Weights of a small GPT-style language model, trained from scratch on English Wikipedia.
Architecture: learned positions, tied embeddings.
Each number is 128 + 32 x the weight over its row's rms, rounded and kept within 0 to 255. Layers, rows and columns count from 0. Numbers have three digits each. The size before them is the row's rms in percent of the matrix's.

# layer 11 MLP down (transposed), 512x256, rms 0.102, rows 338-444, columns 64-127
098:130176103120118126057093146123116196106127090133082102090113121145144153164140125161119096132132130158145097157146148161159160173152140107134133159140122128151175117173116110185113158154168202
097:206098100137170141117093079078129159138077184155149142156172145136144155097088161138153104122160105137133035157137129154116200144141099167122166169078187097083170071124130144122184164067144077
094:145174152087109107142143140181110187153132128142104156186179118156155135072130116136121155158157115096132124157154136139133122130141109101150116125127117107091126154146148140155169180144141129
105:128159117098090061122144134145151153159157114140110116145133102073163099126126135150148134145174176118143160071169097124119121099084137159137112180148114053124108101169083102128095106074072129
111:155127088103108133137168135165158137151153100114113089048060115121120160159149106154106120177158088114104146140151142137150044137119180117064141062164148154130129076117093078151103125110124113
069:127161143100086154101111099152072139128140093144126139137138152138117139137140130151179112154160070128118158161151169127175117135135112115158116112154118177170191132071094063197094161143126106
094:189121114118151133077151077113132145140120136136126145137116127192154106145088151164138162130095154103176110119076149137165084135123094103113103142163098121093096101155165083129122101162162157
086:117168132096209150136131156114180085119116141059154148176132201183127124057118170211182143159133112153102146173071110135137112155141130091091152083145077093122121239140164109111102061118098098
097:156168062112121102126166131109180148172136061096099174133094146158119122106157106189157087114120168153140110082133113123130152159101103146127159090147159142076145117130075163074115138147127059
121:056180123134162163101138145170117101061168114093145106149103125145089186127136145190086162135085142124150124052088120104141123168103125119101163114123138084127151088099108125087137145135144080
060:106138157101113170150152144108122190064172069105156155115109166108149126143141127190198133125179111150089138141169112149111164159161107133126092090104184197160185139111146144143146117096139092
068:132108127096114120090141245137137120091107122071176157078100121099139148109117131220135127125108089149132139144108133133119115097139151137106103091166176156176147154141087150105131134122116107
110:143179117136154134102175194117112129155130051121161170163102114058127203133145171127156125080106125145094149093139130152134151113144088192176080117151135115135100175132107152139142135121178180
105:175192158095184085134133113167104140109152169083172137136161118163125132096169091191169108134073126110116072163106066158205099161137124165141139122118104126123121130210133135068179157163126125
105:138152105132115134146163145148175131132124131154119148175135187147073115153125118063114103144106097179107174163164116178141160103080123173196169082166109142166121114156126160138051130139103116
109:140079132128112090092135151102112154129109121175124143136128114061152171137185167105083160143143090120107219163120169140135131157116125126088050081132081084144104117131141117133097133160158115
114:141111099054071116159150117145151164146126125138141143124114092121107186133137063149137132163109132158120123134165128121123140176123161109139128118080148109056131099144162130131179121163157138
099:128166145098115181118111127152080160125135180090115145087132069105146150133139151210139107149141079122082165123152150142094156142081153144148128221149102120136154032084112139178116148110117112
116:133104110097097069128181137095153181107053108113134113151143107143169139089142155087098087087115122105158172163141151137125147098129182128133157117103146118126136114167061137130111120150128137
076:108116104100150108114167169104142109094085095142120153154129122104113111137147125126140155084135124132137227073146124122113139086070137157138041111174077141153117153131096106124148116170149164
094:142146063123156110063149125133164108154108141131091190081105130070109103137086151095160177188113108081133124149124127144093120110128170138166143144115179173126184162125114152146113086161204130
105:159123143098099068130134105183117154127106059108118126073124148151088128137100108115096095116201161129140185135101145180118137167146108165156151089167127135105150100104146118148113169142116145
081:136139171121158155135120215131101155170161140117178093098195132140161126143099118203130146126131153118104164150161131179103113181111119078112116078132172120188147153115097124127133086147088137
126:157088105071121122156079123119095125166099074168154054154128129088061101146116148106111163128115143116154087110160126156141126172115127089161099135163129131153059137077096124156076073082145128
098:134069144166144092133089132124115164038133124142119107165104145109144105145105105166141125100165142152122094094062139138128094077107121157142210091069145175114127125097168093120142092177104185
100:165163087169157081129112147130134120133158157161112143177090106063084143124140160121096129138123140165091134140066133177092104109164171129111132157083124082135110122142114179151133120153119108
101:093099132126168203121119123124083133110128143158086135158093176084144147040111148132128129113153134107169172158124073112092075123146082146111118126144125160054116083101160123185151085187180130
081:173154169170141079133076137130117183153132159070162119099099130156120170149139161208122074138185125144117174097092095160157121169171097156238097135153085134113136099200148146148166130151143154
117:083154109112103067121177168110142122100165171138123159144156139116104104097117065119161131113076124194122157150149133086172109095178036152147147123120119120199160089093134148117149140122145118
086:134123118087127069081168165183097128076132100082139140135116147122140138120114125189082138123171120211137140089089106072078159125121165085100147176148120102114105121089077090162119145158139114
105:114114143131129115139121129146101159182073077099195129101105139096116091112186147149044167178085153150077153114162142140120099176139174116133150123125101135105078101091033127160094188080126124
109:120166123110120095142137100095086124102144100082130125123165040104159123070163129124128092126076118110183074139128165091109112113127143183175173131076149108131130094145120099180119175137086138
090:153105144117094142137153126119111143111118101101146135081101167148081199070117196134128116109084114169149132166111095093108134125134133150134099085111182096169148072065227105155165155090089131
116:052114115122080167128131160129106128109128107107086172195085156138107105131095175109122110130149132097129117145179120053110122110087074150120110087203140161079144142096172108077109092138133120
098:134192119128110165090147187084183104104110131109138155154140124158159084141080134155168126152159126095166081158114118134123138209147138123109113117133083143166079080096099143132120058102118160
082:138133085123147123118139123101132129152068110177114121135113088184143108137146102139158088151147042140185144145131158149140118175195136094103132115119098131181120110140152120121158095091191124
099:119125185126054161130165129147086072162202117155143128103191136133095154163108116120084144106177104126154222129095122143104134128118100118156161170159147153145163115156142090122162143069072132
106:116171087128094080201070128110130171127089131181148110084113100117086117085123116088118136143138122129206089120161128112190098166108160119111141104135128122048094129128104057159118113146167119
092:134170126099110111169094163096141185135096142092083157124121140124143108134110150202106120126063128069076114126138136120103131131111153110115125130199146116119170155108195100057151127120056073
109:135114164140163176158112071097152117115162152151127147147162126150183170169109110184132140119132129074092156156082121129111167129135081138105112192115138132105065184132164140117156107170093103
079:115186133132112089104131147076071159067088161116099170086140091095101146133128074147112111088129154168071143060124092121177187131168141111117118083136077172163166119136120174141150129103113085
109:091164066138150058150071142079142127046141147168185119087189110161077156153075154091086090172075124093130186131119144098110169108147132183106123095192150120116174084094209095109205084132095138
095:142128105137154156145169142066143147081159127173159144148099169130163169106154135125187113162118184100137202095132105123103138112142153106151172155210115125133144097078118139050090120096128116
078:090111169094108160051129143121134138030124065096123131165092072104077143126152158144137111125122105132205138157096119153141131137135152093114146154174139155087150112107140173097164114202115151
090:110194080135075148098154154121139104086157111089115106144155135129159149136134137050180062108115084143133099146101167104166168105086094177111064098162107093131114183172176133153149121176087147
092:093132118091179130202114200169197124161127183149174163161126045129166133132156122152133091145107108132096148122099135159080174143144117161111141119135105142083149090122156176121100174123127118
108:090144118137149137084107120149129133092148163110169201160102184125162153167137198174127123158111065087125152086094106082141111158117140087104117087133131180112084131065135133164116133094145098
092:183099106120182143073101177095178059142129151172089124065097105179129144162118138129097133138107094109161133084157092135101130135137072190135124101125191093196146102163098134165137187112159147
121:136141125081054154143138149149162161082071111141140128139147111128166134133131150155086156152129118102139082106124202136095117117117194212122187171152128098150166130140164118104114092135111111
091:121134123047058089120129154127152136137117060201141122099136137137106184116197126063119158143118161145134141115140156148116114168114113127126096109152091089176111106139098110137193099128167169
077:169156136145090146151164115140094103144130209084122130128082084115060119115127129199137133164112090116077163156104115190079121125133117163101112138123161146133137114094172073139137187158097161
096:118162162078116159061114122138156117100080096111145212151110115138098096108112135112151116123081049104153131142090149210112116133141115135180112120122071143162097143164165171122157103102115079
108:153162143057091172152192166123049115091046121099121162170158195119114140158142153163130086102143071116122117056101140112178110113148126164169133134120125094126149089078116105099098109102127102
103:120146146144130111138175122136102151113110054120117111123139108120103169111106156109147139168116184124169113138149152108110111173127086139106174107157096121148124160173095129085124115120144130
083:176096174114136137141048126122119136092151102089156109122119127154133133132152122168155159102127107113126165088138116147088125123154114086156154130178092183153101093123160101146155114165178115
110:144133148058103093146169174138170137172165126123105119159138112085085142128080162106135111176098123196147110158144116154166080086147108084126158105135179088191149135129065107159122098085125135
090:172212140148108163152116177156154181084100136129126089090081124118133141134173147062107199083099107105146164108086133136124171164155138189135098126146140128162077152131087124120147121063130131
103:077151184101090177106102087217069123057108117112122158160166152129131160121086179136083111167150147145149139105175122117150097114121112170077156120149115093198093121099109114157091143144097102
106:115059149129204178134180177149084127120142103110177144153188097134115147135096090154160132131096100108094121101135139146137161191105104127127072132087106164123122091111077132162135157140166140
120:124111127162101104072136138155153138114146064118126156143107122152099111159144111117153131147156089103164162108160142129147126114156156119199107180148130142169051149145120180116111104128155136
115:186148099165111113163107174122116107155126103100164095114133201048116205138163126155171173104145064162093169167137114152112148176134083109111112119133133134159106170110125124111198116158086141
083:185138145117145122112093140077139117078071159136084131074094145066135147108159116160170177097131134085054110165084132146109127172121150145108108097143150106123145128172070089046163117135125154
098:143185129167099129100113134171130149133135139125099161119161079141141123123150121151178182116166155134170185153141193116147132110097117226159160168121086113131141091086180097140172114160129131
117:117131180110118149138158208148164137123069090110122111159158123096145136156151116093109146090124132135113133196189142174152119082129160118152138147125155151103139111103147130166115185178126115
096:167158118119115045112117243151117149121135197152138105063121118136144156143128124202093078121135132160129072103147121146168170103142112171164191065139124127101086186161146091198151108135096078
096:135129108095104149206092112108098178114162179138095116149210148084117168180128133187129139116060123145140145142121174149116130167165144157136148126119164132198147099099145133132121087131142179
097:137130139163142058098114144160146112173093144126116133098139104160123134094177141184142164173125066168141068114095147131148141131130121066103165150109179094093134166143090144127155098114139085
108:116137136164108146148128101126081110103163131126133147082119142093119107087128190083123128103187158122113169130115142067136123132089131099076146190172136133124134131142163099121148072129149131
081:130106110136135090138135152129140154140073086189115144124174098137146113095133081149131139169127067100078167134145097078141142124149146150136104128165189169116106080073140109140206117112139086
099:158171097141135213146132106157123125123100144133160121120119177098158147141121140138123100118171129134111178125179181156082126128135086087118140125112091130156096068127118116110098174115158154
073:091104091137136139133124144136138113033105117077173123091105159140090196137166130163137101153149133119153087081079144127136079114081168125109149140098151131169081115173090104155169121188101128
116:144151133157076122168100206151167126137174129154144157156139099128150117114147193162112122193123133148139194202150147135132135149152114113103139151114107095106129120156091135141123151143147123
122:097137098086101092119126128197109099128138115075118133119176109148132133162068062127132110138140132187124146083161144141188107178106141114129112150100167073152111074123147146130102108161095127
086:040116100126097154144151106170102152145128166131104156146031169116135172083101117115105127152098100136104164085155176104182144116159142112179142165073123142175096121078156145180173161066098092
102:167193117152055156109118133116154111094139079123166166161138158116157187103103156107162054130102179172163145081181073165133087120071097109121138148107086121085150171172147099118173160114124175
112:097154152078117099135151098187131140098107083163141220110140117122156119093125089147109126121136121096106165111132097132088171160139107157143090106100137130055135085126077139184135161135140144
119:182107099135097180098176130167127156183129118196152107092090146124154183124159046176111117128160186070101166136093120126070095169086134143063193177106133162150119171180112115144142118110143132
098:163088130077130101175204077079062114104133125172162122153150138076069118155129108126103150104134061065101097135125138104142129115159072132093146148043091090128107159158069152135138158172104139
082:108163153161126174151143143160138119130130128067138124133142175110058116128171113135189134149140085134152161178116109166101119114131125134152106118107131155154102132144202128068070143115084104
085:103141125175066104130146124141129140140186087130138119083164141137127176158177076167115143110133105114110180179186156154082097119118120136124094095193179160134111206255185152140127124125162086
098:149115170147144173112071047167137179134090154166110132110144133155093117140200146159157178114135104127139116142168139057103085142095058116139141131083167156119082158131112110106112157099184134
105:150125131181178109106140130174146116138127134131109084124126151106138202131114153160141125088144126142149147140058108148108125082133116136132093130161145160163113160219135141139161109130171116
102:126138152114135073137126247162123074129161139072110152116111125103099144095084110141091127071159203134132118105127125135055105131137094117117099087162139059176123144112104082099101145115137117
102:106111103161052149151049196147147140105137094117120118153124117141051096161122070229122142148165084114138079148151138096096112203109130113129186174128090133139119169102098114143180069153093113
083:154070097086109075070092147111164184102088059161088160153081111098119132106105182162115143104121086162041125143152143112137105133143130147100150112048145166123147111129123171125152079109106092
108:141130134130095149094129085092180213134097108154151100076189147125206170140104089142134121135066114094128175062144142104174133121065124128153166111136104173065122106110127155127087126133160163
120:103066123136152175136188110107139159144151123107162104129106159092134171191137165159148114096134149120091150129115095110051141171138125089119007135122119108109121122190093090104098157097188137
083:136067124089110068104115160167135176085114133081147134141120149149088103135099082155143129110144103152076124127138113101136100151124155114077162137127138143157094121056088178177148120084171159
110:104090101137184102141035123150186179114104144124077150156122148139094120126150108164127123134113086103122097123112155144171116176125119115166120110165104111126155123173107129202180165147106176
104:095168139141123147118169161108130153139133122168130048186102184124153175109177174076108123127130111151160133163120160145149116065060132153156213120164115137149147096121144118117105128152138173
099:118115141190121164134173085157140135108104142093163120075212092133140145134150087179152109091161105113139148176143134151098163080141073137152113128169136110161154091147097154097136151086133119
103:104112093099083099125127190128108131076119129163088154148116156181100155166096137135081176138120086115096222135223166173115150100141108058122135161170066157175132086083143130109125088114142122
101:065121140196093130048085115188120155076150091173095094191068134146090097162122147146141137179163108105210178085147076141158154128186110126197071163113155117106114089161096174149114146161116096
090:095089110130118131120124110100135098057102213119175114157147104108141184171082091108136139153151129152126142091090112123131148090084122130150132113145056104078116151092135131135193147159128074
115:100160170118077122131096145088106139129102098140108136117125146187065154157116113148125162185141174121110145124157185184141136156125148084122095104140089148127124109137147129104110125092109098
115:117151168111178131171124168148071094103109133136124130148145164152103077156098038152116090155076153122200174066151162142144131145109141121113106143077115140095117124129165181128127125059117142
094:137140217075136144136106099147114171085134169146081139233100125135108135078149142199106193179099139095157135124125104154114117092057120138154183075095164048117097126121113173156166173130182124
071:071142152141064133106163198190092183161158088125129119114141143142097161122114156165140157128119121134073136209149150141132157175128156084123080088157148093152120145161098177153142135100132148
102:103140158100192172141081166183126106072127169108117085184125157113072103126081119101062101121133158109109055087121158216130137120140123114179157111092146106171131153082137117059140169127130106
100:160066124108143105074098156163151102165137147150128146074100172147152158114113114120100139097160138092116121124055135139214098123167161126124096119122115158099110102142146192152112160094141187
105:152123092099131145096186118149075122070157104150142098130080121117089094087149094129123172168060137085145112130170118160119120088130107134110154133065121119142123141127091120140080052156126082
103:176126079104140146133117095154170142107109150128157102116112142115134150104164150089125146133102151034094147033109137123137197127079128157133134089114097159103055126116175206138214137182124073
073:154138191164086095158120155097032131156069152158123119095109137106098107132101096165130164110118129126101127144217128129124126128109077047087127134098118151139136069098144097085091141096135143
071:121079073131209134104153148087164083168134120099093120129155076157132113121104139142092138158114114064100105144159119078105137134128111163068108104142155167146148115142104112116152112135106165
084:151114163133114154113110148157125147092167096192134137105105146160122161123176106158100128134112111114130108101138135139108063133153140154134122194097087140131101186162063153126152164110137171
115:152110163133089134111103149174098085131123116118120093160169157075143147138125088105132133120158142141126106100095151160180125098110156104124154107171132119105068204121141104089167182117149158
093:137111146150101122140156147136119104096099142119103073102104102078102118117123094211070107137118185123172131130157139181067161136078110096180093118164114126101077156174104163133165119161140100
# layer 11 MLP up, 512x256, rms 0.11, rows 339-445, columns 64-127
101:091057153126148146175132123159158122191162111149136143170141166150160133104180116129152101113110156174145135102110148116133111174124138149098110159137166168123105180129154170088202120169099142
099:134088060172088168098138164167091145174153096172121098137122131128089149137114170113174058126119171160113151128121152075166141134120127151153141122128149125190141182066107143119138149090076118
111:094178088152116095122118153141107150099161180073162088204115137064153175118129107162153135130168119134115118091142144105103148123173104104179065132140148103157168124148155137149135148112121100
106:149104127092128134180106112142141132104135093115128160160115159179175129179151088062121153115173136152128176129157126151137085039171092166113129120151098178143091153130130122127159103089111174
092:113095140179120102166138132177056085104148123130098107157118140162069067116164128055103131130097153138074127095070106176127135143191068132150134109136177153141165113184131101128122127081107134
091:170104111136107116070122106078119129199151132096091178141119125126130156154115132142134124146083176141143115097121123100129156138132090172106051112181068125154144138135132149119087182182119145
089:114167160152100083119136106131059088132118144127101120104153112094111132138106102194095093080125136060082116112144152160147097066063143135100101108097181160094166150082124155148125160105148153
094:096055118120178150092130143132095167146139119106140107141125168118133141144139186143144206120140167112123153097113166140140125149100083126086167124127134076143104165099167123135136101163143133
113:126136131150110197102180151160144173121165180130155147115101105129079100117137144131113139122056174190181110120157117144128117183054113146052132173098170105160116123086027118120124109103129139
073:147102131123137147116126142106146164159096183110167098135111180147061151118168068122157194103086149134125161143089128144099116112096108119159095106130153097076075124114122136140087138110143166
086:164137116135157103122050028146169171176149168104108147097164131139160085087107125103122155166131140133070093167154127136138110152139155116084102136125133128096119120141169111153084127096175125
109:151117130116132177134051132124115140143141085114154200169108105118173154125178163146103203131129170113158155106147152158169156123095092124102110123122133119127140098114132129163124124112186126
099:119165116152110143107144076098154087148126153166133115126156133080109144121165153110146108152141156110121128171140165142126104098116142128110110140119173123118116145162198142126144116084119216
101:163168136175100117140177146150062164137137132070127093144125225102170131171164156140143125116114096124154128101147091079054086116076121175111099142090192117119091116156124116091135102147050119
111:108049207106076147099159115099119146134141126153126162155109163058148163115111137141104192106108176184129161150120151168127146097047117128130150079143152108079103171118103191107118146087158133
105:174119119132098212162108167112112127081087113136099096143079094063120078138148074082139131150121120175143102113080131152131165140116152129084144143099107119112085174147096147148129125063092098
096:185110143150168135153114077149117132126111151118115119140155150157146113101144033151103124167130136164137155173073102118242103105121163115122097153085142170140085144127130150127142213126141190
113:154153066196110144153158179134117135118164147130157138099158075129117108121098171056100115125156164072148145126136163161153128127164027114138167089179146140127132110145167100140123154090099116
089:097113113131125086148155107145094149149103173141129131116135077132138139141046132120124121139174122146103087068128123137142144158175153058125055147174108162101179121108149133104179167168077166
106:165162065128115134128131123162144212134137103105162155109144144102125167077086058155107112186117111135124156127186115084086156141105154130142158171118142172137166140079160135119140104150087128
104:142125121144152088136162152199111115132130057113085162042123104134087126121167167085196144161151093129135120093080138154164169042129061126109176139089139128089112130101154126102151172089140146
094:093119155126113116110085110135049163178166084137159142102128163150150076189129117137170151041108168134084145126125176134098115135142092099110101071119119107174134107147171160119102198117152161
108:099135101116203136137119150081107097115111069151129131112120138164154107090169091090192128116113132105088117098081225130196117156079125153127087141116101125166027112131112149070138128123103093
094:167131202105078116081148092084135142147118164129141145123101140146058085098154163136081140147105176137135108103093151114086106153168156113178138017107128225135117132147157135089105122145095143
099:128170053068161065179165122149096127101116167128193185134118165105130155075139093181184115161145163129129118140113124113164150101080143108141158103117136109148115131120176131110174178118144098
100:145115155179142096198146108185149143108129130142168090102110156146138182141113121136157153126159097115170134092164130140074141139089086161145117084126185231095040149120132143097142115094079169
098:158158195153109135107173103125107169143139124121095128112122124160151110150120119193125120164097103136167029119030073159118133116124112066152090064089128162183136089130121100145142159187109133
111:102104123123096141079111200125180131106105143091113161170055089084182079133123066117085145178121111103058086143177146115105142089088092135131088138124133155184173108137106163109117146096131107
091:111150181094104130058130165123196111070178115090115119137104080123159068132103120141082140064116135134157084073106104120137110131142089119119141163098143117141127121100131093097089138121173148
098:150151118108134084083164136136096113098178164071130135177150118135095105149139137133165204119117158128153176052114115103134110111111123160220137157156086146152107101096118150150089088108135151
104:083112177079090114129112116174128112065135058106160150142107117182165153015076143123167110124083124171174130092144104070127151134114122170165129066133119119185129120109134121128181149174171161
102:089086109136109109128152131101131142140122121045148143135117156097121128149052158144146118151125095162131116191149097102117105100100167126102101112098161111156127114103124093126113151118087131
109:128135170145060125125158117204077147119115127114120156145078112164141089116147162151087159116089143101135173106120154090107106141124155141152121132081127045102115164094144146133136118148118074
104:160100120162109139143137135110129064155101149085112173131079113094230096099101187112115129121148043165116147100102133078057068089154094167147140154105154099149077130133126098131100117078143142
093:111147062124126159164108130132157161102162116165149122121092029112134133122111153144138118177159148127134015105161135131097149114081102150136090127141134144203108136165152100092090135118100077
092:090133114138136118155104146115121134185161112047145174105135091197104179083134162142147154125186104112125129183133159154112103113137096142131147177174161124128133141146104125107107162114052113
106:176030119117127124099069126108158045147136086073094134116128136176130093156126085108145068098116118228111098117121149148136141096104127119070145171101164128146130118131073175203169140100131165
098:177177056089137126119143168177092130097134127146154091049139131125102030123090113137155105165098195050075168141138163094112098147147124142138155175152127091158062163119156153106077149117141136
107:122087087133066187203141093133153127081156148044167130147080147089142124101147106127176164124076125159107147072153169109119157105150125071113107120062115061118153149182089121167111046126100146
088:158155114130103114111157104113178188108128148067142092119137115130092155098074179127090126110109161140197122166133117150077148078097142134073129181125161141132095167134163145130137136150170163
109:136079106173138147085056121080211108125140176111165104115105175227100145158157171120160206110160163153070175160158137134103135127153167137135100110072116148109067110144128109114169089113076136
092:139160104096136029139087157119109151084041123115120159126130178146126084075143115093143162150028091100094101157142095125075143137098113096118199162127191085089151122140128198077125157114069127
084:085154116151134142200160148159153100087066119118113167157203133172146101104117076103181155065130167134168105147140134198127144159099147089006180153108120127130089125104131124195103111136142099
090:129139164147128105156122135159178108137124108127117098063152139177143196127100083125079188087144127151108149103165192118167141099162126111134115161148137058170111143161159071125153201120104101
103:124115110074156147101097212162142150146162061108169128150123065156142066117115203093089086122066160162135142164151151148094115124132081131096134131135134127096159153110144164121111144191055141
101:144147136165165163116145132147102095147108138172195113139120160143131090077183058089184081172123113131074154099107185099147132186154148114121085159095146089164220092112130149092171085146104120
096:170139086121084157109146116129124089154110142139155149195065133138131154118037075143133150170137151110134140133180105137102091106104158128094114131147129137099121145132181117161094140107124068
109:096115100169104102141223133146088166133130144096199158140037104106188161123121097165139160128125154158112128146132110181191111123124129141076182139179150121156142183151120115162118097142144154
093:120134113101073169110130126142139056155099144128118130121141095151133177100219148085148094154110240067149123119124167043194100128099129103154121144168112127174164150106177191087130130124089194
091:119163160110105167134113097097112091174199078149153159101152138155122126158171150126167142097126151107155073135158149167153155151128108131185079144078131128137163130116144153111143131124135097
093:178163168144138109107154145082128142140143171126207134095149119141128149197146140113151134136146094087124119173077114090104123141156129118084089128086167143129097142130213136093143162142119138
103:087102116070127133123146137206103075140121176095107122108124131107146112177088062125176106160205080165132079082066130140180119082146110116155138162093194130132154119121100142092124100136122164
107:076123164144052183157092071163101151136153089100111157139110083100150096100096108142097163116079132105159215102178167135152148175127124129092174150184124143169150120112158139107122176130112120
087:113162123117107149152207200100095136158135190105097162178116141040119094101076110062143130145132094120097123166175106050135082160138158114131139126134118063150144144105119197076110128141126195
103:118106098101139161106183191085141086173158127100169127123122093137130183129128169164118137164172110096136075059140115155159141220149114112088213133052172092126179142150050137178133142167143145
097:080144115201071133102095177150143110113120176131144116137121145162157093119174154167079112067183119255057084131158122149120155129091108162188142074158167150141120120114080142099136126136112102
104:142176155092132162152143155120084079114113136123165139094091097115075190117133182118161094103133126111134086189134164134065128140160075097117140125156176138134105120109099147115197125146137148
098:117155051119141078105094120142125129094117099149157152166173144128086089109155110125190125173118105121135091072121128135087138107075121125086135155152148145105151092145121124100117175209091071
107:179144187103094169110120137096134062120128068110166121152127146110120047093123077119091081109131167127076149156115078133100127138103145088148216165106136113147086109169112111196107149105135132
099:086162093153135143142167216070136169147117124151088092139112104129108166154079099159094150094106109115127172083084150100154120090120151111078115150131117095181132139153159144136098178146115143
096:099166096113116130109088129116073159125207129127132157135201176110127187166106112109117134116087106144105165123123128146137130078149100179107133209184139164152180120138169112159200123173152156
098:149145130139120083102136073098108101087135154153149147125129113131113146098159119142073105127126100109128200135139105091115120088177075118101143090119080128150111132088099103054079161129130112
108:151141179118158169144122163213080135090126078084140127155115080114108166105118123108152083159148137078144061139111138139109142154114136141151109116109159117080127099158124150120092159175183150
103:110090076160034164149157124094114082159137081130124149109100140134140147173115142136196078139125107113055135143138130158092107128142157132107158123159138145137126113131144183135188163126190142
103:154131141112105100109121151135115154138186111085146191113146053103130137088109081120048142096108123020098095140177125132130126119078153157190094129120131141117156091148108120076086144177066141
104:135093161150064128097179135073134151136142086098122101089119181167122182146137158160141160144100119128067094134105112088136091068147134111112139131119156136102098110078115133186143196098101126
105:103131144127136140128117121120082188149157141128158125125164197104186170072196101074159084111137114096092169145144119183149105208130194157107224180076134102159112172152108127091120152093119141
079:186182068112128144103153161165136118099142159101130108163139183119093170097108158148139129120173121139114148086088207152132087210133154088130121133072140166127096172086120133126053086068197180
096:140140143130139189062117202080086107134099091155128109156105148117173095113170146130134099121144167155105149131107102119134155083161128101156135133137113134226109116142086140145130116137122072
083:178081087107151216099144079117173143139162173107145147096102138069186129154101097112102118145130101153106111140135138047118136048083176122117122106139091126112091152099076161095073116094152133
105:155128102134099119096051102170150091110104065116204129124175062167131157076085101130114120154125105109139143161171151153132102132139120118147144112123161111110112165133095139120160109131162169
112:160119156137135100156069141245078130088165175117135123144168158083053165120080128125141137141130109144115141099119121141148123120085134112149117120150122128176090118157077117159160171114122093
099:110107081145177121117111073102129088064165107162116100126137135115095063103106061174154114142155182158164143154158128119160110133133132121099156090106128104090124157046125145080082112179104096
102:098134071143080148087085153205126105059112173126138059182132201165156175127138128108131125195109122138099133085157098122132048136135022163123150134096141145153183128097151168100189112124128094
108:139170117159143128153089117058169072160205149128152192166158109111091105113166150119131105149099103155129107114185132137096103080099158146099178159112086110135101149091098083163068142131112203
103:143120169169118149087135130124116114067127112131205076099084133108106119135037103100144176163154170163104060112046086139170156198125143120139114154101111145121110109146099185121174120152163151
091:104067085111177148135175110115194094184173105142143076119146115128161169151135089128120030112120076165101121145153139109106098078175140152132115125127096163124137199141169137071116081055081132
084:098136086128137146081132143086121094112132157094134116166090077098184160207144152220101111185141141165159188101097191168097080161152148097094151097140092071175132134100130058101155142116150113
091:128157162135095100143118136117103126113106123150104140144148163123117120128088150153129058047131069150107134139154150106181123163142094148033127175099149115161153153146137149155101175095120167
104:111134121161100135148115200099122084139106093113172145095137173178155109107100158121124129102090137108172082073166192112114107114099109147150124181137159163100123161232128120140076100116083117
101:164118150152115204154112120150107148061150105179155152138151099068107163117134141117106117153124177183127170164156158127114145137111182108105113092121164136126145104174133137147118134130124151
106:182150185155063165079093150138137109145183151158105129139185063118095164087147109101102095114063122109160142134136102129133120131111117085053142142083157098165070159096082107159172172114172105
096:113170140127111111192145188089142120121141129127162152073100111106137117063123126134137174118140132161080099118194167091174166079114166127158102140122163151164079122148113134127101168148127130
094:078138141124108170065162096136104127095094137098120141107140184155147147115161079098171107162092083081169169136094122151134112132142158116152144144145100117060084174133130139163104112121167124
101:106124103110127133132131131166117166122082104058143063140112111118158133105101152091055131070118166099189109138148172114140101147100105159121135183159088153128109122162158181131131124142121135
118:094134137180084129180124099186133179134174129086210136112124087085150113115111114143180141158169134093119136105148174144108106147097115098106075107120131109103137147125137099134097133093094195
096:083117172128137149106108127107100123104177128084119165061140162136118167180145116149125157119117113085068143122104165148112120098129110113132122131148170125124132071123148176057116117179128099
110:143208137146127123127169152097131184053163120102088181177086113117052139075062126117111091146106129172131084124136144161132109128142135128133068111156134120172126129137113156169180148162160088
108:073156107111132126137128056179100114120116123156173098133103163176116131147139110085143131198125051121182126166145138117094146162142107124107181113182141072126060099129146142057166136167099107
100:147135129128094100143141121135107137125154138123149132170173130083113146084064075097118152138111110164081168156141060131176131129091124118214124112104066148126145098119118111163157107130108172
096:078118137191072165082071125124159167093109124143068119126156128176133136144125181117144130152122124123134137131132224154130155080062109081060103126105128191145059079091115150087159091103106134
097:080137142089149063153075101113034143116187123065101130131171121151131115123123096151101136129160140155169197163135136108138144178127130115068102138161186071148134102175139124141164123105143099
091:084159125139078136167192142129088096126133108184132142118185151170037154128094077162146125168101088122191083116157118204185088061129126099073072176110107132107104102164163103122108101129132086
107:086059096068119129119092133101079125081109096140139166137108102100067158131156098099148153148169153132136077112048100143153026153084150151082141141146153117111170168069125111125144096166164090
111:127121172132109161070163143111112144102153111144178182113107154198075128119151124111147067143136121166190154114112103178072162078137074094119124143106116137158157140138101154143105107132097164
093:140112122146077152142156118137142110075191073137091134087089148161101103194128146083088046146072155125146178127196127120139134179173132098113161093120193098168083168141098111101126198097121131
081:097070159154074138101140148111148164109149119137174126220122137110099134149147113151169138193141132148107112156135133129163144161053154177126046153124100160073093093119195127084084107095103164
103:143160126142154184166137147153131112114105109096137177151098168111160122118108101105097095171133170123126171084118088146089173119102103118165156118180158122141179114079143130097077191112142154
105:125108114116091193141078131190168211092069113090085137127186203136159117115082158108116088086048142129135100077141117117155093093160090066113160120129178171080088106144107162138101133140182085
098:121140142147070077066118138177113132134159161142127134025161116197134120159079075210156174125124103150122154069157167147166089092150078119165128130046157157174148095153108120096154159111116156
106:110088136135135169122125145098020098157158153095114096132146097103099107088078168143118088080112134111101157149102142099156164104001070123165165112181148124147072143127112125098124170106141101
086:168108116170123100129165125143074085178116137122118113139166137144157167069130206106076143117110166169169144136115126116107024107142142142137117117099113125062135153148118107117138138151109156
077:142138119120139132107080117140047133130139160131094147163139134085139142063125047166111112100161096121167136100152158141133107085145184086113135193085155182197127117115118114143140108096164117
095:198175154103125126106152140131127135104108137148152116096139105119130134137079142112097131137100155105071097156148092152148127153132084135136106128102098104146111111088124152126141174077121107
111:131146109069162099085132102050128112145108133106140145167134080105151129134138149111138074109134161137166129082081067103087137085110088095142141159086138113171156164125099113160121115108123133
095:141127123156081186104141097192157142173170077157125112115112124096149159099159122144126106098109140124128119164161136112074194111120175108054170144146190100178092184077150134081068145098121170
089:144108130155153175104107200136142174110157160103098082115121142112158135164131119101106081127176153120106100170125166122112137144121091126117165152131166109151144142147140198074164144163154151